Part of a small language model's weights: rotary positions.
Each number is 128 + 24 x the weight over its row's rms, rounded and kept within 0 to 255. Layers, rows and columns count from 0. Numbers have three digits each. The size before them is the row's rms in percent of the matrix's.

# k: layer 3 attention key, 224x224, rms 0.0344, rows 126-127, columns 0-223
# q: layer 3 attention query, 224x224, rms 0.0349, rows 127, columns 0-223
# v: layer 3 attention value, 224x224, rms 0.0487, rows 96-125, columns 0-223
# o: layer 3 attention output (transposed), 224x224, rms 0.0526, rows 96-124, columns 0-223
k126 134:116124143085142109125135115133108107144130135161110124111116123122128119150103148116114155144131147127137140121117135170132152086117062123098137136099124126137110054125134107129099115162114115114156107134139116105095136129140132156143127124093148152125051173085121137132137121157129158100091192101143109153153123166136096111123124183136136120123134157172167121088142117101136144107120109085109152119121123107083164104078114124115139152103122117128079145141106118125165088118106102119136100155157099110132123131127111120105106099053125122121141139109138074109085129127146155086106112158136085117132147083148143119149155124131124119130084101118108160096112167140080137103106
q127 136:107107155134144140139156094141130150138145137139134117125101114120154104132145144155128115122140128144104106112094112111098120103160175112101097111141107096165105099090115144095168136111112160134132070122091135158153157157113143096097137086136112154154130117135106100146115162149103125112119098128118117132129160098138157130138134138143105062160144140142177103141083147112136172099081133099100142115142138115129120133176166130064117121142118127121148098131121138179084137139099133105130158152137121058153103147135103136103119113131140092127112150122154136131109070111147094164135153142139160139101115161141071101105107122169082155135094115110142124150169159114112143124150
k127 133:128143147141128126148107156125127146115119120076135130102113120193087118132102137107135104114130163157127114115128159114096128134108176118093131125148134171110091136086174144117145111150148132141132120132131132123064103125103161143129090127162115152165138108105123113103086085161123126125126150101133153159158138122083165133116156172109114127119132146092119153107105131136114091129127151041137178109104119117091127128150147133125142136109138143107158120122154153122183159088135119120056122079143121108123132154133128112145137118100128088136098134081179156154114091092121145117139164125127109133137126102173116114163136120137138143163120111149109107156118176150092101119113
v96 088:148106100148090128163129135134072097168113168113134195107148148115128114088134167147117101130148117072128137115098122109148106141146141130128138163133132137118127122126116088103115086088162113122109123147129126088161096168130124124157129166103153138127141144149171102076166151113162135116133130139099162125109169164092122123142125111148124119125134127139141115119105080125125106155164136114099126133129108135139167121108147115136093106130134121131106121116161117139139118148131139150098152145090121142069136149118104089133152084100140107099120120129125103199113111122184106127146147139136105188127133142115121135137136140150120135080095130050115111104102177153132111170092
o96 087:140089110146110130145114142129098137159116174115122167120165149107155127091148147153107093132155149075106140102103126122128115142120137127148144171129137155129123115142127089116121096116157095142104113138149115093141101159130108111151153167096166154120134125121145101087151169125145139131119115121121146133110191150124113093145141109139132145117122114116131113140116061113112104137144115088097109135125124128164144119102139130127125100148139113124086139101148096165144115146149136151095170137115110160073120123125110099131122084102142117122109119130131118158117099143179100156141156137121094187131129156108120140136145098138131102046090131031107107115083161116106121158123
v97 081:127117115140117189124111073081066144129128159105155144107133110147112129132106187175098148151116115142134137106119129131124152104116126120154125139114133128141095133109075159183122157116072131138144080126130102102143100106125110121097128089118150122117110161128154133156146158128154121126123111117078136096098110109114148119149131143139136136127149136151102114116140138140155140074099136159147128157123103134138111163126152135147140105130116145119120107146131128125097120096111141136160131136156112149170150111122165084140122094119101116140118133117102153072097111077112157069093133118102138205134143108119075162138134101116144206116137122119131094113139110088116122155123
o97 076:147120108139115183133124080097101148131121136117152130107141078152083132117107203171130146149128125135107128093131137140130135129114088110134121131138136132101109128121075180189146153114082126137117091145110104113132104089111137144105117113117144136100124134129123138161152139134158126113145130107059118094101103124114147137147136144122129153105164126143126100108120145117174144089110133124125122159125121150071104175116139136113134096137103151108126112141132121139081108095100124111141116150159117167161118143142163092157125078112103123152117144135135179092107117106120160084087138087111125206118109103125092131143155127127117193119133127128123122096109150108123133151111
v98 088:108121096129161135130158123110117100095132129161094097144155126156142114101157112114126109137148084097149111098088125130108163146123117141122126098115152143122144121122120119157088129106138094113110152156137138096151106125158126155126104122153136147119137094121121123146108142142096130143111123176123144160126170154119157109036119132138168131142158129156104096108130120108110128167114142146073118123139119109146093165111140119115107110118150110132138111137088148110168134076144136105095157127147141139109113131125169119095112210143142129132129145130095112135126060122156109125107155156134095137159046116134102130105148057101138120116112135166169105141138121112138174114119
o98 084:130148105106150136136143144124108128101125130167109100141167123165132125113145126130130119136155110118126092100118133130126120149129089144116114101123174188132146129096119114146078137110115100106122129141130145089135115152162087155130089111158140153108138134148127142151120151131124129125141145170135114155131178150138123104051125126144141121144177156141106088127131129088121112157100139128091114116133131101124084170119131113099104124122145098136153123135092138112173140074135144103097141139164133118105101158129186107095122220161143094141126151123096110113126064134165115127130161152129107153157058105133134124102110080122143116133107124174158117136089135121116142109123
v99 082:115112131117099090118146109085154149161117085146114121114199139146130095155181087144127142131112154155136133127144134087159123138119148102090118133120169127139099110146119110146130145091176151105157126086123136126156126178103171115156111159088074118099150150086142085131124123106162128159133141120181114174122156138111131097129127149112125184169165138119169129131132112118131089091169123111154132152113149103131111103145115095132124141093141148102134107138140115113080123091161154126142152132143164137119181127128169109111092112148119134157126152106141102136142158139092125122148109139134103131163133151152153131144163129105095163150130120091143134127133173155104129155123
o99 081:130113130093105104121139124102155143155145086136117101138201121157102105160173119138154136127109137153144119114130141110144116149115124098065119129125197126122108121151110108148130147107166133100171117125112143119160133180113178133120102149080074123112155114101129113127133151125201101120122158146180111166139146170100114119137127132096128161138165127110164130117132088115145113104172123095151136158105127112114121087139114104111132156123125135084141118144122111161097101125179136125154135146139154112116149119138153097105118110126122111144120131111125100175126170157107107115145100154150119126157117118130145153139153117124089152161141135072148152118164196134125136147110
v100 089:138096123123157145092096122129149111119126137147150165103128116139137116153138121129145175132127149126092103106092117182101168130100140093116122119145099122147184100127125104204187083122113138109084140133139118153131087132092141151136140134133136099142131128140119161144145103160136143136133138142166082138117170138123100154140110122145150103180110133150127132134150168146131142134099147124165112136129151149132132121149085121107060120134126116107079167182113128130130143154116085127133172110171131140135136147119105112145115121142140169151104140109123130156124063110129122119121101146140144135119131086133077127155126123157150067079092122184169148140143122144107121111124
o100 084:163098127114146144090091110115137123119106132134139183122133111153149141146116100153141161148149139140088089122097133176116136128106092093123141141163095131151177118144118097199194092131132113104059133103140124128121094119094121140106136149129131091145133140150113164128140123134145134133122149139176093143141175133130095164139118155147140102194116129146122110154143164143136144135093148137165106139106137148122142131149081134117060127111119104110093155155106147134135111164114096125151179120172142126158138133137120104141124137135136100146115136107127119159120064125123126107130088148124131126129133097121111134140124143154131088082115136187177140163105127140125117118109
v101 090:146130121134121122104133136088203124127084080136165125139187122150148173120113105153112114119137121130179119107104131131136153126089136108113117130115179127138095144119161117127162132129102155084123138135118114155112126135110151090160147094135152151114125127128114166096131074117101110125136143141084111132123116154104147106129100139128138060153127133107156099105167061070148131102132156124127118101101073089128138090155115129086059115134114107081114135135110117103125118102132099144126165123114107122130128149122124137132146108129114115110124137137140150141127134118138116085118086115105100068137133123125141154107153162121155129107124161184193127117113145131126156128148
o101 087:138113131104112129088127155084178126114084115127162135131195141154155135132124122144119124116114157135181121123124136140125138137104122120116118125120197146130104144103167128124157127140094127091154144126104122164103119109112140102157166126128145172106112112135142156082126107128118109133130117141091109113119124139109156115133112142143119091180103147111157110122132050049140122101144122123125114103150086095141165105160145133100079110132130108088137154130124117056146128126122110151118179108113097109123132126116128138133130098132101100118150129146142143125129120130130110094103091129097111072131132110127128169120136148124140123124125139190187102114146166147095157143177
v102 081:136146153134114127100103137098136105122169151107103115119132124123153146134146171145146154058150136126146091162118121111157119120153123127139130152130137121108138087124081142099129159121148116128112133150131095095144125162138146121138140077176121123139121114113125112157112174135101128140111125123122141131119138101129136099221163107105109114160125070142178153115119168146096143079194129158133135126140150174117108072080113151195134105133134159092121123123092146143102154119180178113116130107118130167108145134139137139165111129121129044116143114107116125139133138119129153131135168139141114107129117140079118127119141132113129139116110144137155109139120096150123146091118
o102 085:141133141119112131108121132124159125128155129107087116137138130133151139123143135130156154076169131130131096159136129124144102118128145119115122136135156197114152078114075146131129159125134144117123131125123081110120116173128132117113113083189137104127128137108138134157129143138098117131091105117119154129146133097124144103206172120117104129133145100105162155131121170153097128088158118149116133096126134157122101048062128154166144106142135141100122127152065137115129143139207171101110087127141103144111129129141135115157119135100139058137148117109127113140126156150120148141133149113170132107117107123095116146134129132123131140107110152137148153089073103128102148093137
v103 084:135169165125129124140147118156136154055108127142065103115123125106127103126126102093138171093126134185093131114135130150128096137108100156158149160144224113142147103103137111139146122148143143108121108128135146120120117127113110163127132113147124114106109126150132072116122113125132176117132139147134121120128150146180127165169112100112168137147129121143135137123122108145082131112146139180137118142120156088151118133121142112142117152139124140158143110182157099132122112155118123158118173108108122140128081099194055092145114131115131122113132147092123149084122131166112136104179136128157118156127100127126092127147129146140149147127109074146103145131114081144125136097108
o103 079:153185181134122135138141107155130140067091136140067131115111136100114091143109095110152150093121122174112118107144120134123115122115130155165126177151218149130156125102111130129145124134136166106121117110141142130115139139115134161121128149167115110095128117139136102143128090134138150127140138139123121136132158130149131138166124114093143110161128118135131136121128093157057136114147151168138145140147159080151105137111118136127105164139114145171141145171177106154126119159103116157096175104131132127125077118186086103143110112143128140141120136131143165092140126153103139135169128113174130160116082136132098134163128142137149150146107062120107143116139094141142108111102
v104 084:121091113146133143114113104151095063131163114118115116142112135115137127103129117127126162036156089132108100128122106115129136125094147135129132114134168138168156125127120130154104141141090134125118122130094171131094182149138111115125123151104138134139143130151144128121129104128111117151142159133118142121111061162121107183136122140166123159141125134123140102099185133113181164159067137126132125124126146105125142090117165160128138151118164129129150134156134124108160111110087207180086109114112118154104109143092179147136145131151121150093129126121140147099139135145103102153128097144111133121115080171155100098147122132134111105104115158133107121128136174159084118115119
o104 086:103105130145133136131092094156113076119162146134105128139106156126134140099109127116113149035189124132110101135117108126104161128105137123128129092159160108144141130139129120163107125159127130141112108129097168144119203143142091130115133136067123136133125144151128136099115118132111121142165150119114138130116042167112109169130116157163132146144118154153130132108142123090188162168070145121129108135118143130160146058112163142130135144133158128133138125164130127103106100115089170148114112116106115167127106121092163147169138140145130132105126112126134125103147129159104098159109107160098145114122095176143097123146131129126115131102110145113125133157125164147094113115138
v105 098:164103190150150157107141108144129095150099182113084126132093131140120138114113120128145140080143112110139133150171109117114143122110137130167123118141100109137110087122100179178149146138116148116112138130126165188145133107138136117141146159138155138159125119158152118093112111141110098106162149142162118105126162168132165123106124101128162152120134137121123108162110109150203130141173107112067114175166145135128121130132150119158111158128089152124100155091146153122130115139139108189098072109143125125157125099118160123108096150120127142099143129144129134132151121143150104095095144109118156064161105122130152146148142137121133156131096145127119135124128110116080159081144
o105 092:178099203157135163112145118153114110139084154117087130136090142125091143118097122142138147086145103112153146148160129119129124125097104134152127145139111138131089103137106159156141151141100141110121130109128178154124131124107102128128128152141161121147148119157122140102109101140111081108169163137169132115120165160140139120083138099117126150121139140097120101149127114163213133158156103114087130169118147119114116117151138124151102145147099164142089132074142144136145135150143119175092069121145102104146123128115167121107100165120110126112144131113143141130159131125146095107107159115114122046158103130115146115137117149148154119126098117127123146126139125115056149096128
v106 093:126143087127131089136163123079088144112095085132123129094098162122149126133114126139129091096107122082110133139150143140127139126106129170125117137110126123096086086125131134156117111103089120131110134146129114117137099090072143147139135172089063120130129105116115135072136111133125129123148124142112117117118149140107154160086131123147092129109200149129123114115145149140102170135131137118170145195125141094163136130151092135123142098119142126115109137107130125148139110196104130114134110124171165169087137142159144120128100102134106087132120141133123120138119138137167101152121158136128129134155174101089146117061145077117115140154150131200153117127119136098123132109113
o106 092:109142087126120094147167135091103131129106105129125130121097173119145114135112136110134088087096125070114130134143143124136135116107111167124138132104124146095085093133144127159114105108098129123097148134148112114116097100104151133149120173081070124141146145127129143051127111130144122115128108130101136124099152138109154138084137115159113142123202136138124119122130155154082156135135142126170166171128155102152127127151114133105137105115149135141130127121129123169117110183087134120141115108195172159094132133132130122122129100142111090130133138141110127145121125142172101144099160141139149139153166086102137130068151068123122149169144136199134102148148120099134131117121
v107 085:132121151122192138162105127122124136162122111133162167165076150103099122103157116127160163128098125086134132105130146126095108145077111144131111116111144129129087097086136126174148058107149108109146127147133116153111106118068136089180148139109108127156133155104123125106086128126136132146119120136148106113107145130154146147134151128139106088135102120100133156115097132122132124144087138134143127105128151118131097111067112095170142123135137108139125120156135105128120107079144129129136130109117122117100113135118182160130127114114144125101136135122135125121171146127071117104176160098114097132084160113078162163141118128089100102098175161075166102139122128144111125167151
o107 082:136115155107180118169113134114130151164113090120172140145055136102083124120169104139164161119135140096128106081130122095103139144090116151128120152108138136112086109112167141162146047102124149121138135134153110152105115128089149100143190145095111097160113146116119120104123123127145124150132124146143115126102140108138150149137131174121117083116109140120144153119118136105138132125102141125148110121146144116123082109089092103140133137153124114138173130136127101125130111065142139138121147114152104104116117159110182169115147099117119140107132143119129099115141138148104136123161155104130106123089166141081135141159107108097106097095163134052164135140121141141086111147143
v108 089:123119160133133129075086116092112140166112128140131072139096102102135132140130150099102128075140077168203121138101123099127130100125106071117141115117147120116052123159145132166122163125114103106174140101149098118125133094146110130146139140143095149162133135112111104197149120129118092149160133133135123126125137072110125168092090127161151088145135100121114130143135084168108130120111143148117148123127149164156115145138126143102152156128139124166122117117113131138120132165103076158134105126115132139114119116134070125121131133136150098157131147134112086120155125081133116143140139134136130136091079165092128162127136169115133140120134153107129151139138134167125110079156
o108 088:134100140139131125076084099108113132165099136159134089112098087121140149146120138099086123069145103154208135135114121094128112106121142057085119115124162122105055112153129131159136151113121107123169140116130100130117146087148108133133117143136106174158117135099130108201143159118113104138159116126165112118140140070114120134093108127161158087138151107127109136123119082148093114133101156145127145119119147168158106144137130126093154145124137123167125104131098126104124150145095082160110108131123122108121135132132070127130132123123133099142126139123114088106140115089128134148137138141129138144110092170089134155123120175126151155135146152118125127155091142130121118091150
v109 082:104179128108146108117173147124146163102128143116138106118081114128122116115147090097119119148142137103140131132125121101156110162161136095117159109153107132087133145124131117129122089136075111149147120111132155126149113115132149070102102143121187140123139140100154129125113136131119119177146131106164160142131146117073166155195137097146112098126131159133134119154166123087133093094105124138155145120118107123128134147082083117131133127119132135112123114123158138182131125165130149087133067093091120140142130116094139129148142093120141136092103161136116069129151109143142105105132143143147164165167095158088114132161143056165112097120116151136117116151129129133105154087143
o109 080:127173131122130111126171158120139147119128127122147111121093101108108118116161110145119137131118132114138140139119115118145108137150131102099159104135096126112140155105129126130123099135078094146133115113141158120150137107134147095144085153133167115107133129118139130132113142126132120180143104109157120142154143130091116144212129086135134101140123146117143102118149134084143105103107129128144151124117135110114130153082071138133127126110136134118126102108182119194149134172134160106132038099095131130123120111092152122151132085118136124125119168167092065119172107141131067107144118138128153176151086150102102138143118060140113092143086153149106108158136109131100117099123
v110 083:114155083118170096113136118087146127108129135129135125140157132134108140151140108154141133152135133155092171148099133159097120121136119128174116136123164139164119146138110094146146128113211142134146104127151187127095115116126115104117132112133120164157137117165118114174123141118128116147125138111118194103100167130113101130118137128137107133134152123118144119130120196109155133133138134129125110132141108109114122122108137119191090140138120163119119112142151097147128112133126139076150116124128158130154101110070138110124149069158111104119112100074137122070135120079115154154084165095100138101072110128148139130134108134132146104131111125103041175128126150104098130123134
o110 080:125127088108147105098146110090150119124119129140134124150164117134105121142159102132138137133129102137080190158135118118102107154128144120143110124100169109164143137128110102149164129112199117154121126133139184127123108121143131116113124132122113174146117117146128125174127144147129128150141147085107174104105167143128107147124133132153111115132128099112132124120147214111149134125139139142116115132125097109088125127122132138165088161099107150123127143161125133139111104139150121095160120103161165131132116095065121108117136079135111104105073117109116135082122121100102146152068168085117142084068103135161128142155108137135128141133113139106040157104131134099132130122140
v111 084:073145136121132116082111144104125112096126167120107081138119104116102170176136159132129153128119132094128091113156111117117113096136120108116146118123181123154114122127124162140153101110187105107120170126136113094136172118090137125121102138126149107096103127156128133132176158125136119134126159099162137089141069138145130160058123137121114107146134128127159113123122103136135117156084132127192136180137140165139121128095151095140117068102123113123137119129173157114096137112198157133141139138120126140112121136148090100109133124119097110134123113129127114118138120106073132139122140181121097076122103122112123139116193086112127108099141129118107107139141158128093125104107
o111 084:071109140100135110079123144127111129100127136126124102122108082107092157181132153154110156137121138099122104089123105103127084101134118113094128126103216154149133129116133158130148110146170121115118162102127118100139169141087135134126090133132147073103107124151126152137135158133114124137089132102174145092126067125129129165059140132118125108143135131123165125115123114137152119147100138120173122154131131183163123148098122109131131077107121100147163121140148140123106132128181142140160128124135120138119126141145083091123134102101095120128143124103127132119112129107086131146109151179120103048122104100119124116110166099108118127104127104115096101137140169126099123113113
v112 091:143142146164141110100096097110101119094102124146122172165124142105095146100100104136098105226105111081128115139114149144152098126120137141146129135129129133128154144102146076179115119133130140122123140129131155088129126165141126158163117142113127110142145115131128142155117132145134156125119121116156145129141125103121132127172127150142159155126154166104118092164134093109056135100103117097076141173129148152127144052166160133092100122133130153110148155122137152106138112101103117082110161155157153136136119122173127156107129081149134138137135100119132114131137155138108124103157145136133181126062107120113134113093134090155115115124109106099114096134134106127128156081120
o112 092:135144150161138111102119114117105122094105135122127150143126117119080137101083112132093093195115103067134123118106146151147115120129122137143113131113142123114152162091141069157121103132133151126131123139139165075130109166145127146139107131105115135153135128140133152152119136149132168129115145133171125124124136098114140134169117140154137139135180159080122122121133091122059129113108118102093142148138138176108159020182131128114105135117110137118124144113122148094126119122066135098099147158129177118132125109173140162106133080139121149129130112107142113123135166111084109101153140133125165123081121105117119106102113101151114127129116121087104084105124110134121151107114
v113 088:134120091112084133138165127123173150136138143127105146135089124108124045152139132138094116085131085128139166134161139139149092106099114096098139146123158123109096145135178181099138139103069117134122133145141163119123126149127112186115132139138134131110140130115150097106148141102154150121143098113161121127118153137106129085131088114108142149132139120147160108147114157163126118194112163117086170122133108186122107113091152156130124114141130106117133118102135130103146112082095134119141168190159133113105134120095117119158148100128128112097134123183117105134141099125133114176129129148110137083162127127184141180100131117132151129139131131137145116099136135121171143147156
o113 088:140130090113110138156128122122169169127136146137113133117115118119157100161123110137093111112136106134125143138148118150154109108108120107100140128118179144125092157132175174112129157111066121121130131132147155104113152129115103154115142142132143135138145111119140118103138136131134169117147110100152120136133152153114149110118079132065155150108141109168162106144125138171154120166122143100074202122147129212097101116083149165123117122139126097132084131119112129146141093091109148116142164176155152118113124121097111124150138104140119120108154141169130103148146092155147149190125149155117141082152147139176159175126134130140147119121130122131167103113102129119181137155154
v114 092:201113106136167155121124128100115143159085118121196076126126135102132153125099137109128125117132104185094100047144151136145152121114124124162141122125117123090117167113096175127096122116158113118156137113152175099174146145114107163142111117157150104145139114096155117122139143131115123110121122139144082154136135090151115129151095118106179143100097132142155162139132155108104136153118095132164129151152132104126140118099151154099138115109140132118152150155147122136128126111132097100133115150142142128107139147146150088103115139140147146087110118124101127132130106088115097150161152144151136112153152094119130119090146170097081174143175115140143161119136172115118165153088
o114 091:194118131122163158104121139119104129149079123106208096133122165122125114123102128119106130109142121171083101041168149120155154116116131135154122103107112123104100144122086171113090121107161135133136138119156182108144168141122080151148094139145152092138137132087146105119129141137119132100070099119167113134135139084138108103138104124140171144126081128135145132145127162117112143136119108136148153143136143106139150103099147153110142115100157137134141150147157127145126161114096115108147127141169141144112131157136170088086116136125143143123117127123117129113124116094097115119157128137167131112147171072141130123083135172112112153135149121130143139129088174136125157158105
v115 087:107138154100122109107121100108111126204147182133122140112120125124111125129148147131161137142126154108116124043129137118096123127135108167143108148133140142136153101106114174181123139153170114136103137096124128125123127181076133161141116095137096122086156146114136124127097097110121118159111149146104125117152146148103139142100109124105112138103091111159139118135116138103159116147125116132145134135112116194124141092145114152144140090122113127088129108080162166124092123193113114145153123088176111101129140120084138168110091131105107130105119141143158119127132127117153120101137116158116132150096123115100122155115086178145183148080083135149118126119145107129146166093148
o115 084:113136161099153094097119090105107130193134169160122144127145137123119117127154135103152117164103170146110122056135151134102116135127153145143143150149131135137142108106123189189127129151171132133134131108121123120119116177099140160136096109145123130117152131089094133135128099125131121163136148136091123110136141154107144145106112130089118155117084108147141126142113125093149118136116126147116135151107121199163138074156120134153139068116098137073080137100137158124078126191125111135157120081177097123130135128096122193112122142120115122100110121140154107139148124136160130117131148134110133144113127139101117167130114158139175148090106108154120152115136109139150158107145
v116 089:124109126121192137108116142148080143127114140112140100086144136113161110120116133148161127087124083037149154119062111137132139114139134149131104124139130139143137150146145094158126192128142150173119085102102116163135167201149131125146144115137113129069147135172141168118131126125145133136115128101131121190120065125100127151130104135123095122126120155110144122164138150104070170185126113117108132105130122135120132160145100169132126109136141158114097140115124136124140116113158137083133113106152139146147124123105129100105119158111149149099141146099125157077127121113097141104132166143133146096116161130150135117130101140114146104127108112142142147102145136154113086102116
o116 088:118108110125177103108127130115095128125114123128133113102139148138165117092117155156153127086135090063165174133097139142114145130131130149126126136134119125115144132144129085175150203126170150142093090123101112152161181204141145152141129103118111162091142123165125147124141143140133142128117145125120093173127052116084141152122092146143122104112103147147127115131119156105060184158126132108105110129147124158138142158127092164140130109116148181099108148104106148126114132108175134086128098114143134169131109111116126110117103170117157151121111125125104143091134122129097105088122152125131159089115145138132125144149112163110143118123122144139162150127143118131130099106126
v117 080:141142173099117111137128181117096111125091166086067146144112107125120119127102117159149150153131133143145079099138140143132130135145135133131122080129141137109174133098128134126116138115090127159168131134128064130142128141135106141144112098088119135137112150150129132150103113141128143131144119107160132128185108175082129028164149131112122124132126129101086114105105111109142128151124094127126102176127104167123119156134157095139116125108130133092136173143150106134131115143118194106128128095102124128126141119147101104098164115115180150138136131110134154078134118135150117152092151139135100123138138093104111132079134162147122073081164132138108101158115119113101115119162
o117 078:135149152108132109136127199105102125147098156095067152138113087108117146132125107116156170160087123136148092107135127137132117131125149132136129115132123126101169140131138106116109134117093122145178129134140028150138139140139127133151084111094128135153130113152129147152126095150125149135140158124145132110175111148096127053159146102125139130127116106100102133133132118120152172137131100124133103185124101162127127161149157096162105116108136138099126149134177110107131090125125192132110115087139127127123152119168099094103154089144162168144132119137125146073133124123133102161089145136121096134122134111137132118098129149135134107069176131138108108159116113126107114103149
v118 085:093146104118117142148112119095144144117132133140127120119129134101127162117154155159126141140107083130145140126123110118155113132102141114134130128120191120146104121141104145134155026158164113133144146113127105136104107156183122153113156142138165108173163113110157154087112123100134109116125151127125113100146105122119147088142141132157133108146186128111126162122133150136126133142146125117111113118137143135162134086100154189101108145135152184104106103060167125167140115115154104118114038106147142105160148109142100129139154126129108108117132145147110117129165151107113139105131133133142177123114147137111122130113140153088088154083113119148140132151140155159105155142187
o118 080:088152130136101136160139121124136135108133127110130119130121145102124116129157151138136141134121091147149144092129101115160098140117134102135129118102195089139108108131094160136153031130141127150119147107120117119114086156186127130137151129133164111150152118114148145100103111095144104126138137086137122110110096128130109100161118150143156101130209139125123135134136149117122140141145112113106095110120136133153136070102144188106110147130161190111124122046145131156181118110132089119111056110158158119153140146130138128160132111123113094103129160116125106119141160115117150123151139149136137106112159163114129131099121156096100129085102104141117142140151144148109136136169
v119 080:143151095104086128132059125156127132100177113130142080136056132122119132154154150140135150136126143129127117068121109185140101157143130080139125117119089123155122115097122104165123161144150126092083133139145134135153105118132130145084101135139151127113124162112108127138122136121153122149157120140180160175143136150120110119145120079178123123170118159128139116125117096120107142160169136125140134118124148124135096122157178129143093154125156112176100092112143134117124123111130128181117138128151173140131162124112150154140126169118152089103123132129122122155126157167190126125144114149108112124185094109131166130115157121141136111089190131097105123151128139140116100111152
o119 079:144141115110107134131044135164146127109187147146139092136052119118115126140156148150154137144156122144125126064151114210135081141143133089125109106119095146148108123099153099152135160156145155099095135127149147143137097114137165147105105131147164134121133129090153148152122114130155130165136116142188143174164128126105117116151119093170136140179137127145148118090138102105106143129161146105144134145126143111141083121156154137124121130108184108179136098145151123146109120115158123172108123147144161130138151108115134150115112164131139110124123132152141132141154134165183123136136118109116124116172100090136126132130141127128146117084171117078117136108136143123119109125132
v120 082:167148066136082075148100140123122152144112103125095175116122133145082114126114139129118071121149106135102150106133097097132148132123134099135135149106126116153164134153129135141172145127140138132135097100167186129135111106150139087115120136142077130142129114114139096220138121154149115100134108106142079141113116112145130122084132134154086095057085126120143144124133140136154120140132139103117159130116139079137125154094151136160113098155131141088135150137097101129117116085131079141080095099125138090131133099164145143127142124113144127128138119131111098149146138114111153129133151163133113139153120121103129118103149103115153159080072113145155138094116087159130119125124
o120 079:180163064116107072147113145121123130144112095113102154108140144129086106134099130150122077117174113109086142120125107105137164117119135078138131156098130154149153115161130110172170121114152137125136125152141187148105097103137144123136106133152094132134124132113150093218113157147148124113119126089129089134158103134132114117062147136164105111083102113151138137154126101138161104136136135126116188107142142072143110122066137121156139106120146138106126141134102103115161118119126079152086082102110145129125143123171164132123119144104133142109126124112132120150128116118112138104122133151144123129150120123118140135107137120120159136084098152157140110125133061137144144137137
v121 085:161124124123078141139144076155098139073125183134165125153138143096132128112116116097126191153132150120103180142106144083098145107127116107146133146143136128122128133142112178118149103139100119155099156104136128109115165155105155124130128142117092139122124149159097096157153115127145134151125135120143116116136125145123128138145095142133121118117218166188114146141167122080168154123169144142138149156093167097127143161152118148090192118133149100138120123165141115147110140100099112151130113141065134117149132120073127122159104134107141147108135139129141157182129156129162110157153120161133140129100099120147121105144102150112130127114132092121147143136130141110143172130160
o121 082:156127118115095152151137100143101119101131170152175128135155153083141138105112108084124172151120132106094203149098138102088147129109130106140131124168133144129119152137104170123151101140112138140138146109142130110126158143107141157110109145123066153133107135145114100157137103112152132176097134119140112116153148147128145131139122144124106132135228160145132127154137121083146127130156120143165155174131137091134162164147102161088189105125166118130117134143136114114108143109088122146137106155065136128147131121089134135153119136102140137123148138137153159162122148127163094152172122161090126144099082108159122109158127150149145140118144122137142123132076169133127142134137
v122 083:152098104158137145131124118134099059105136104127095147133077121091121126151112074117152128142141156111105117120107140087126097054103139150140125142118148115122158157140119104117162097101146145107141152156128058131154075098112104130129149082107163122164143134139113146143107125144128115115126132152126118118096124108120127166133148124073080141121091139134140189112121097122162139165140117127115124145147091149127130115123151126147140154142115094100114106140117108135120145106130143062155149148122155129179170139100167117128138146114111117150149135106127137129136131166111124169104136072114112131124114162132152105118149096146128083161112101112160106114124176123158073135112
o122 079:131121108176125141135120125136105096106142122122096136114100122103137144139128090112155120133140154106100135137119136087118104066098132153124127144122137137141147130134137118122150097115179137109152140145123039161140069074108087135125141091121160132165125132141146135125117152124095155126093124122139132122062127091111133164135171147106101140121090107154116189122134097116166141158123093125124120163135092146124145106116140138166136172140115103108135116120126106101163136092132137088188169149124166118136171119099174108112098160100110121134136129154101126119111134152100114158123138108103103120132123147133149136125123110148136108161127110122138098137078181117161067118112
v123 087:173119121111110122156156109102179129034130146092107122148122119113126163126130111089141143135107125133123150135135159143110133092163143144093141127127123138121130116113127124162095197086106151115145127068139150157117115121117137136147149121116165116128143137083119127145123124125136118139138149135132089111155165132116098133055131115135114136132096102105190147157133154128135161129143156119108108126120133138136154106128095137110156107135145106149125163091116095144095147107080141119119128066129121146121119125146123141128148056124171127082130094122125104139117117109089125138137134125104187145178188113087108106133116164179147132133131135089132155132133115121149112113155
o123 085:166118130130116124174136114089179125045126141113104135123093125120128149127144120119139142130096134131129150157154169147111126093144137160099124108136114132130133128121131121152112199104109139126151127089128156144111107129122149132127130119103157095140121141069130122132137126144157119139163130163127099111175173129134090162044159122156121127136088092123182137161130160138134143136150137122100090120117143155127157101146100126130150115109143113141101146093133099141113136097070144129133126072122131124111141127141110138144144047122169135095134098120126123137133114112071091145122129140102170164155172085103094116134120179136129135149127130096129128129093115138152137124130
v124 091:102140095134135104116092153134089136104095139134140080155149156083135136165119155117134150117143088085134099116146114095127118113140118125173146154115118144129162109172151187145147123126140111125175150143105137145149167172126125087103153118122047135155139125140131128102125105132097118115116162138074168095150184122126099124125149165130136138134162126118129129127081140154093130127080166122089127126143167123140166142109091136142121142141155109163152145130136143095132138097142118049153133108122138127134179129138112112138096120120142122088137110090081129150112147141145125142136094103132123177155136124130120141128120147141142087106135158163134132105139132156128102173097
o124 090:084146097129135112114106145128087129104076137155136095135138132092144122154118150094117155108130078111136072124118121092132116136121119132160131144103113151145166128165156187165145131122123136150164160129111135110133170177112150091125159122123061142155139121119130137098110134129096119125093135157078184108154192112110132135103116142139143127125170119107140150125111140167102135116093132118073127113129161138145183162127099120157115147140156110162142141118129123093101137091147127068149123109139140142142160109129105098119121112135141105086091122114099136149116147140147147154149099092132131186154130147118118128131123153133146083094114148156136126115171157124120091143101
v125 090:136119110125083098117161124070149106194152109094124122062145138126151130134151093132180147112117133134136103103151182145108158112095137129100155088137114137131143133133133138134099109111170135131100113144142164148119103099150131140121130097122056118158133139146117132156101137148107109085139133119109096144140124140142099128185137109134115118094169146146111114117149122111093114165064096069128092154100137103120112102147101129136153119138130128121157134145129108124089137101105159122160151118142140127140126120134118111098127115163083139126107174147163125184135083139154173112141134158140102140167129152098128112122130165128134108129127108067075137114136115133134146114145